{
  "num_attention_heads": 15,
  "num_key_value_heads": 15,
  "vocab_size": 19470,
  "norm": "layernorm",
  "positions": "learned",
  "init": "normal",
  "init_std_o": 0.0269,
  "lr_head": 0.00496,
  "warmup_steps": 200,
  "final_lr_fraction": 0.0,
  "max_seq_len": 512
}
Each number is 500 + 50 x the weight over its row's rms, rounded and kept within 0 to 999. Layers, rows and columns count from 0. Numbers have three digits each. The size before them is the row's rms in percent of the matrix's.

# layer 10 attention value, 960x640, rms 0.0217, rows 0-99, columns 320-383
098:503420546426546445526490576567523547555399546451511515463502582455448425496492549573495424543467494566449510534511497490476465523411489490534491461532580500591499524456456503530490429416471543
093:413407464519459487443497501547438530506507473500477510456500556402483544521468501552397459517448532553550572587431517525516515446469601473478418663466519509533489502486478537459442488543516489
090:444485503562524397513512504565599450545470525453446522427433459489532478531532497500451517422463510523498554593451582516528405514581500536530606596555489477517503483505496498535607574521533503
092:547519547519467548557470461397557475582477459474520427459601528542506538460560559539568482564511621512524545571566480453483525468504647449433511517494528434466508540513541459467541479483481532
096:635444496561490431520467539601485454561487589518413542464435451464564553554466555540487485482538547477456510573438567460528515494482401485542416455531533631493439573548518467498514456416533552
087:512453569584551473524531547439529461488475467489481483469480568464483489483492521471545576580524480544504473514435531536547421575476527590550577526518459376447576503523561464557452576550544626
093:464443522533454556561510548518438528554509448406510501481398487519491510500450460585497592507497440490597494564447489471539646440439480438483422455475487484481526543510523456563464477501532472
099:547547493475475535460570578520543506429481447488596470487541585458542539467450475512505522595497433434501448550559530529537405500523439576479540440435407442475511544420495453486541447524456490
116:550503467427437470515515613497520514507445524505507457547501633585510447510426552552487479411457495481536469493427592543504428509471566463561440514521624536441599584500509586509492482450520562
103:496488406487464543544490549493412515490500506512502470504526556547561514492474446462488437495543457547545483541396560477492498400378463521529444556543532534502505539503517597520539528449581548
097:477426472520529514558484439528492472520484462516513488583569478485515532411446512476467565510447568497477542629526522615455423523495436486522515555463470588523464630539467528551485539518511503
098:526403517493522516491445479556496533499486536445540451529540618493561460503432511499460552506550545496495510461515552601506483416574485503526483526457505376494478548564441433509476473510519555
101:587541514451481500518585637560441450531448530495427412523473540565485530518434578566464426590548478506470506446500587407453515534479488598546548387513438576507488467434514555476513594453545479
092:499601531542532508533561572455488492450502467541485482498516467492558495497545460556497498515527552505420531509503454405642531568488413426525443527449496396493453479551495531542416528560517429
108:477478485490605521530503464407487576540461512538479545499594469501569493485580527415548485534508512577441465402553467467395443489471568512511500522520502417457502411540406491401503487456418547
093:506435506415504514494387556496574488578544470535444568471484472542535406432470459531443506589561585542458560483648441510571374512503534474467494542534506434525545440517455471492523497551518437
093:485427535492476543604394470483483577554524519468431540455459475515487511582545605644545458560531564522527499390458509452536506507503568526525463568470478514441512462511419607473459467550421572
107:440433469589522490504503446403514525467520448433519503485547460474567517521484536579464387555493579549494482575509401485495499492473586518491445538475553498516533497475416533484416548541503553
092:482558516330430513431510441483489570523518510552564596444530508552513495570524553516568427506493560483445453536492453471553551444492516510502480449477479484525476514534419585484515457428545433
102:427490409412490483505559452507517583543548495500498522481465499475450535537491518507585490529550492527492383551521469526570465446506474529523494466501415429580440510457554571531578465552522404
104:477530411543531499466514439443518496464488452507436493502477479534587477534563554561514514440498550472496485418493533477470491543428562491480582516536550490552486579519435535470522477548489438
095:466546515500466446540555491564554532468431633543406517468443602565464498547457586601577509522497463530525482486434576492464410527516531448595511537453433466493561462569427500477524497426462560
103:422492528518579550582470460457512531470587498495513494518453393455481603544567451504377429548461410515486559580543514499371525487546514507499476540536417546558452398522490484472511537578599498
102:469521555517508581538461453489494530497511542491504486425522435532403509525601529514565446518496493456442458472578469414565545507456517483491503585470471526582529429444398504512449487496453403
091:499527480570422505490431416477485406390556398594500487484523467515458471512529474518466504460435549468657553495542444498456487441410563435484440548473575453515521515604584549557480543560436506
101:520468555502548469498487526507489566464506508422580613457503551504546492485498485494539467510516517528533448415516505490514456468515579465487484490446440557504523647555478460462504481527552524
094:525386483487388534456438479446494479447467430509516474581520408480460464467497437489465513577525451493505537560490403460460535493491483463545461537503551515502527443473515489437546445491464375
100:547462411524567546686490529476575502477578459542384533488463466538452435407467517387459459434527527495483551422493526463486545462489432515457555488537456519510423467503433480541477511520522554
102:470533494546589544485486482524374535533525546527493550467522443467553470442457449561517492493485458482444585516509496502524445424390513470556512561490461456546546441452509467477476495478444512
098:564486580548469465474439458490575402470553506579445496450437502506440535524445499624412452546582577431466486512490514499518484625598456463402461513546543584537492472424587542636495512533461433
098:455470434513523535568501518438424512555478477450464537478461509513500540387448479510501525504538454551474475536501441412557586509461503451457394536476446564587441546504475511593449567511517555
096:396524366530571433556474528497630422537569460475510511513443501562484512533454478489469587532527545461493551588465459562555463470424443587570534414501431516557518491460531598519469555505474429
091:479355525528534523497453630504521516513488441413417572478518419489446607476550493508480543448375552543506513559455499522473432445465515484494503538400509499502481532445534425474494544528552506
100:458406487538503521550481492434551508502529483543495532576463498494537571521573491502450532555472623425532498462437571465520521501517565442523466542451546444530481455490469475451476511558467543
093:495494523530473475467511420472461467505533501499398532405498558478465566560609589474421455478571541584599528471542505454422537516477430456503531482485554484455451606470455464464536499531522481
099:499555534528491542469466447583495537455413528494444529441518476503480398553536545504477527529408521454455552484514475518446357535509479531551526531430548580539467462502429467395532545488517435
094:565422448539598474535536515490534471509450545444507500557497507520548543519418508453504540450486452485406462559601438497585393443468453504518431534541468549447430512436568494490505475583523541
089:544476460503515524436474501515533594505557554480604436512532516455456483515460516523541493487457473523510527446560440534560521507616431542555479433483475555518528511484466485485483429552476446
094:473557489449457518552541449517453456504460535563558425411481466605422501466461433554419467497453545477494476542455416462500497479354531516516468637507493409528414477547521500594555533493580566
087:447462475546561539542450536464533486506481536525391461592594485533406593539541478526490453466451569575548477540495575494447447473469581511523484514591552503537549528598618528559488550494508505
089:535425464422464554463528456472411548534469464516529564469464460478605490463580538469517633469404448450524539527533448425468460507432469542478556558485570510450533425419525612503505556518412520
100:514494458546541455513451568475537563550440487456484507482405536623529473505478557612524412500508540503457500430429435502490489502585429488534436593541518510509608531513590461519528559492416585
105:538562528478453501598486379506481552537539519588557501523585472443524493482548474449460559523531508544467521470552527463470547469425534399515476547462490458513436456418432385469453393540483487
088:522489552491534533422548488467568480468493594549513416427493604544515516500525407498513490496561436539567571484465563440532506555513493558507507459534488504442494522565501474464457476557504427
091:609557483472557546569472519600544573513535585532497325441548526440499479570548608435535527453491551362498550492532551467504516503528556511531485475548441442471473573486399514474474423460433503
108:531540525530501426483493455447508557575460490403500495507351530488510490532547460517586490499500446580479377539494467523501568513662446496542485540530497520437567483453521494488527490479545468
100:439416577564498530446472533491537612514519545443595535640462515459470510534544487504416481542477450549571527520496566581540505596548449551594394565500419519558395470472454459563550594472516458
094:511483486500422517516451438529488583524472439508541437547449430492493461425518463434416515370479530506562502507478535467525572500513588484379579496593547482457559552498486523533487570513484506
094:499527512565399429498534543558458431430621480593507482505524557583559558538497505472551557542528474478472458445410536483478520441516413548553466532424567448500443523390541463470491491589539482
095:497547444443489476562476457496446501510432484568504465521483503554604530406579470520502502492490436457456428452444549426493535429581387486504521456526490615514417469492483546476529496504499562
098:474506421435506456527498589580389494551497437417493505492535547481439440502578515498543452385529467564464436515548537592426439510547564489474525512461516424490506507462543608590487492477491440
093:526452487418582560436475577532490486454574465473574515618450574532548474554483513373496571489454539548526515579484481454532540491559448499474513574554454573552597392490544507443513530461477440
089:568450552613540542425467448491488508527370441435559409535547490502542487470505521580449484513562541471434504610454556453439499538584437545479444520501531531446524559472477550580495507508479481
101:457471429519482526521508491510423461506532598544580590462481471465421568504465607558514473455559609520500515524429504527485508495382584500471591420518418535425427435478440460495460551495530453
100:436458484523479517507483468498439562596436549499492538581491478519539502507391520493526525469442448467491461434462559480540533481441456558445520481493392601476587448495435482449448444443634445
096:488434429542478445503593449427467492479529524535514579499485489467526561513357432520474505462559517457529503581433529514477513543500395533444420494542513482454542579479522520564480469478479436
108:613439504513520513460470517384577485487479453560456417471528510496532438555597422554569530565450504454513494586477488550425467423561530562506505448473467543587524418539491530469423443544431444
102:485506501541541510407526512548502479521502511426507457450485546497502457507496569426547579480484468493520459519536520422503492470489528484533564401420370564485480460519519507512475476523471435
102:541481488453494480489412505447581519556571498441523461475499453545422540451514419465536441483518528547450485462527500497395474413450456393486555499436509511481511463564517446588547494506485555
099:503592469532437521432555656578482578550421504579447555533454598515534391494469589532477510553597550466601451449493556534548452536530517531593494413495482547485532538422462492491494524434514456
096:435395455559547535410534452516540399551489524529443531479544430508502497525572523485492434444525470547499543544521548417481531520491507507487492482494447498443521511478431538519479507443462434
103:433489549431450483522547484395436554533508427460500539628542429469497502471507435485512566549468563434528485425552427539554614490446370466511491476468530547544376488542487490564493530476546492
096:547575579609488504557531452631454534504557406492481460504495524477546579470493518487526495518506553424529550430546458619455603480411491473577503494480506525460447474502538460512488452475500523
090:467578567417518416446463497467483533443442488450501554461486528437454496508496587492530528475550528483465493466401466482539506539452555446483446483466602423416515534502552502582452470543511547
097:483512513483479421463501635438483447529480521486432560501453459535461467454527506531443456448437445530475529575440410462603541492486430452571530533480454443531483548415558539482526501541416561
088:554503519456519509471454523472457476527478462553480552570564528553502556402592492469483480488507518572581512495637440438481579424564476520467422438577505501540615496517433593500535498454570407
096:393456491513469466525431517533348485527524566484485591580522464385486565391406453501474442481479525514460514608444564448470476423527489451479539434447446471494470484474463498429517523489415442
091:378488432546429437464455445528392493572473493589403584427547557550503518456461463465588560552566512402491462514454592472483513437592553481577506522495458574532474469540505541484538552507470468
094:578493439557404503500559451551507511529486482601444480522455471519489533543616496509498495572526542607518469556497411552518506587575469500515508616563490552525597556529498434567532547541463558
087:515531567511476492595531461566601448466480511488465397465539524537524530434476550445465361522429548425552475523592617585492430441490509523480468559601468523562467542468575519518477491472455452
088:449430550494469541433410586413503484481440374439491498525397479469434545501496461477522547447527510468529540437521478447583467463448382464500522458508485487557525511506486536575544445540523443
088:564461498528570382441457475466535422406467522567575503333474461481500521487486470513504577497429489475516462493398547573476464447465445536459476518456590427436509365375512480504559431465581492
092:447493485485421551544498504561406486491560529441468496540570577550342432456380492571450476584527583576529526510497522428530515542476576384503430453487557544419442452445464506424539594478542466
098:435541608519555538417550486511502568534418378483487541508497507462572545544479578547422505477445421540494433455558519538499589487417489532523472451525552502519434427430422489505613566534537503
089:492503440420455528488514492382447431605538554471540435463573474544655440482535513423539481552553451528467541454415439531490503496460526513484481497343462509503464455531418535389449541512498441
105:464447559557534468451556476487515624483548479484410546508561530521520455525552550542531494491560616451523542576547468486575480528445590503453497578534555584459474477541458460498473522491466541
090:430523494450471499474501476379453544468540527460506556493494463471511482563486435572510509516425573397492591439491456467478571538436505435486500500585514538484586484525534443514427466595476494
092:540498516518542515414492447524479478481456514456533607494403472503554613419533493512492514496453499406513455519460481511465422532549504468522511525548521394523488529509555552449445438582498486
091:576480451507520462503395499528540530488478512482462514509547522505505419417606494439482508454499430494548415480474542493510547481508431539557498489486542565528519498603568486501472511440584440
102:528409531517466555472505513464475531450477551440418583457384439493546373574504446500621536469468482480537543451547452578518568544539635530564466549478426499531513574583552463506531464459579495
097:455433517528420629486417475509547465549442585511556570460458474540462497524558527477404508493413508451595447584451508416579494564460438535504447608511545436493481479519495503498428459507428527
089:452540576482555449570559482475555568519479567500489524549558583505550520532511485477498495466559481572531505509567552448454493591522586517580537487512455446482453562397435449544500485486525412
086:521548531604490497567458523513567489479439503592541546541417510492443484514444448554356454472469459513362518527452528441514505426532512446446518421531457538368423571449529491583555503553439461
102:500540500474463438421478498565550506411450481580460412536484440493494576537533462515441491531403438549510471460431575557455483487510453559528523483516487549602568507588441454479605452461535490
092:428444541487526525514539460516542416467525503493515529472509492615522527570450559530451490462551467479559471563535535461466523549391493476507440413537552526478457516475457509546514546480514482
089:483542550515507477510549530539393436526522549537488458465518360477521488484490492435518464456540493509464505457573526483492444445453501543500544476406499568383495494444551482550508524401438531
090:479430479534426401567557528400605490420459505425445510572529541526495515448450475508489531490464524447469426560531535583452463421446512506483449549480500434512482517490510355506434497522456522
098:486562561555509509521497554522499428538483467651447503470481480547541582592511482489466540450454484488522490486480504500551566381478481508546535552564488487501449505478547438480525465490411526
091:525573570493500498438440557521535387450470435550534453458502502505501550400478533483480472545515581506566484551480505467456504509546515564413541532571436532511429485503535544508479444413419523
087:434488479548509445448538508474538476533537477524534483551478507435541610386504398523504432520451406476497464488473484502536467552542485504470532494563475503568495444562439560446430439501451547
087:488460582543536509426441528488419494465427548571507494497473437612520447552561601515449538514457485491514514441487512473546590456554470456449528475488544547476441458486513474568348576481464454
086:465556516443490589409514590583497562576639529508519499484542565432512433594409506450475589521505445490508524440497507535487507429486526480534486498514435466461584537578403533478450483511478441
087:418527507574455464436623479509499520469472435619551433569444513550592471514456531471446495498474518374511531469576618464580578572475537531569497499510469566491455476636461529569513523514480575
095:429458525407559510521414502562538579552455546473488424573576457512537457441521533468465542554462513548531482490414539529502500544483493486438554594567496487455451515565397525567464498452457558
096:526476599489447467395425500498468380532352533592531538563459438441542633552596483511431452467510425591527429484489461499491622431513437438531503451592502364426384540513604443469507494569387422
093:462553494378541495444526539440514496541392443446393543580571518478564505451474514429484441505439520534463441504444539544495469583562476492545449400459517458504475456506531516520448439485474452
086:480596526504417509510458464465454509511470510547487584495506518513457531385457585442431546498580573600463475659529534464490479461525492505532467482419481522430466444484457467529492498527469538
101:446450539499499453423555478460547537445496447587534545461487484577533457491494500566548489529511458524441528506527519510497459518448623507546490512400551541524493400435486419417535586566461456
095:458407501489557514442473502551550490545474469469571429488487483483582462488404484562514502431519471537524458479471429501468507509487420477460486454478443548552531579517460373466527514581497493
096:481456533447497518504386467399429537438497557534488632507417472446457600518487520490488485466461486616500388489444515413480509555507378492445515564595582421464459549459517387513579405525519359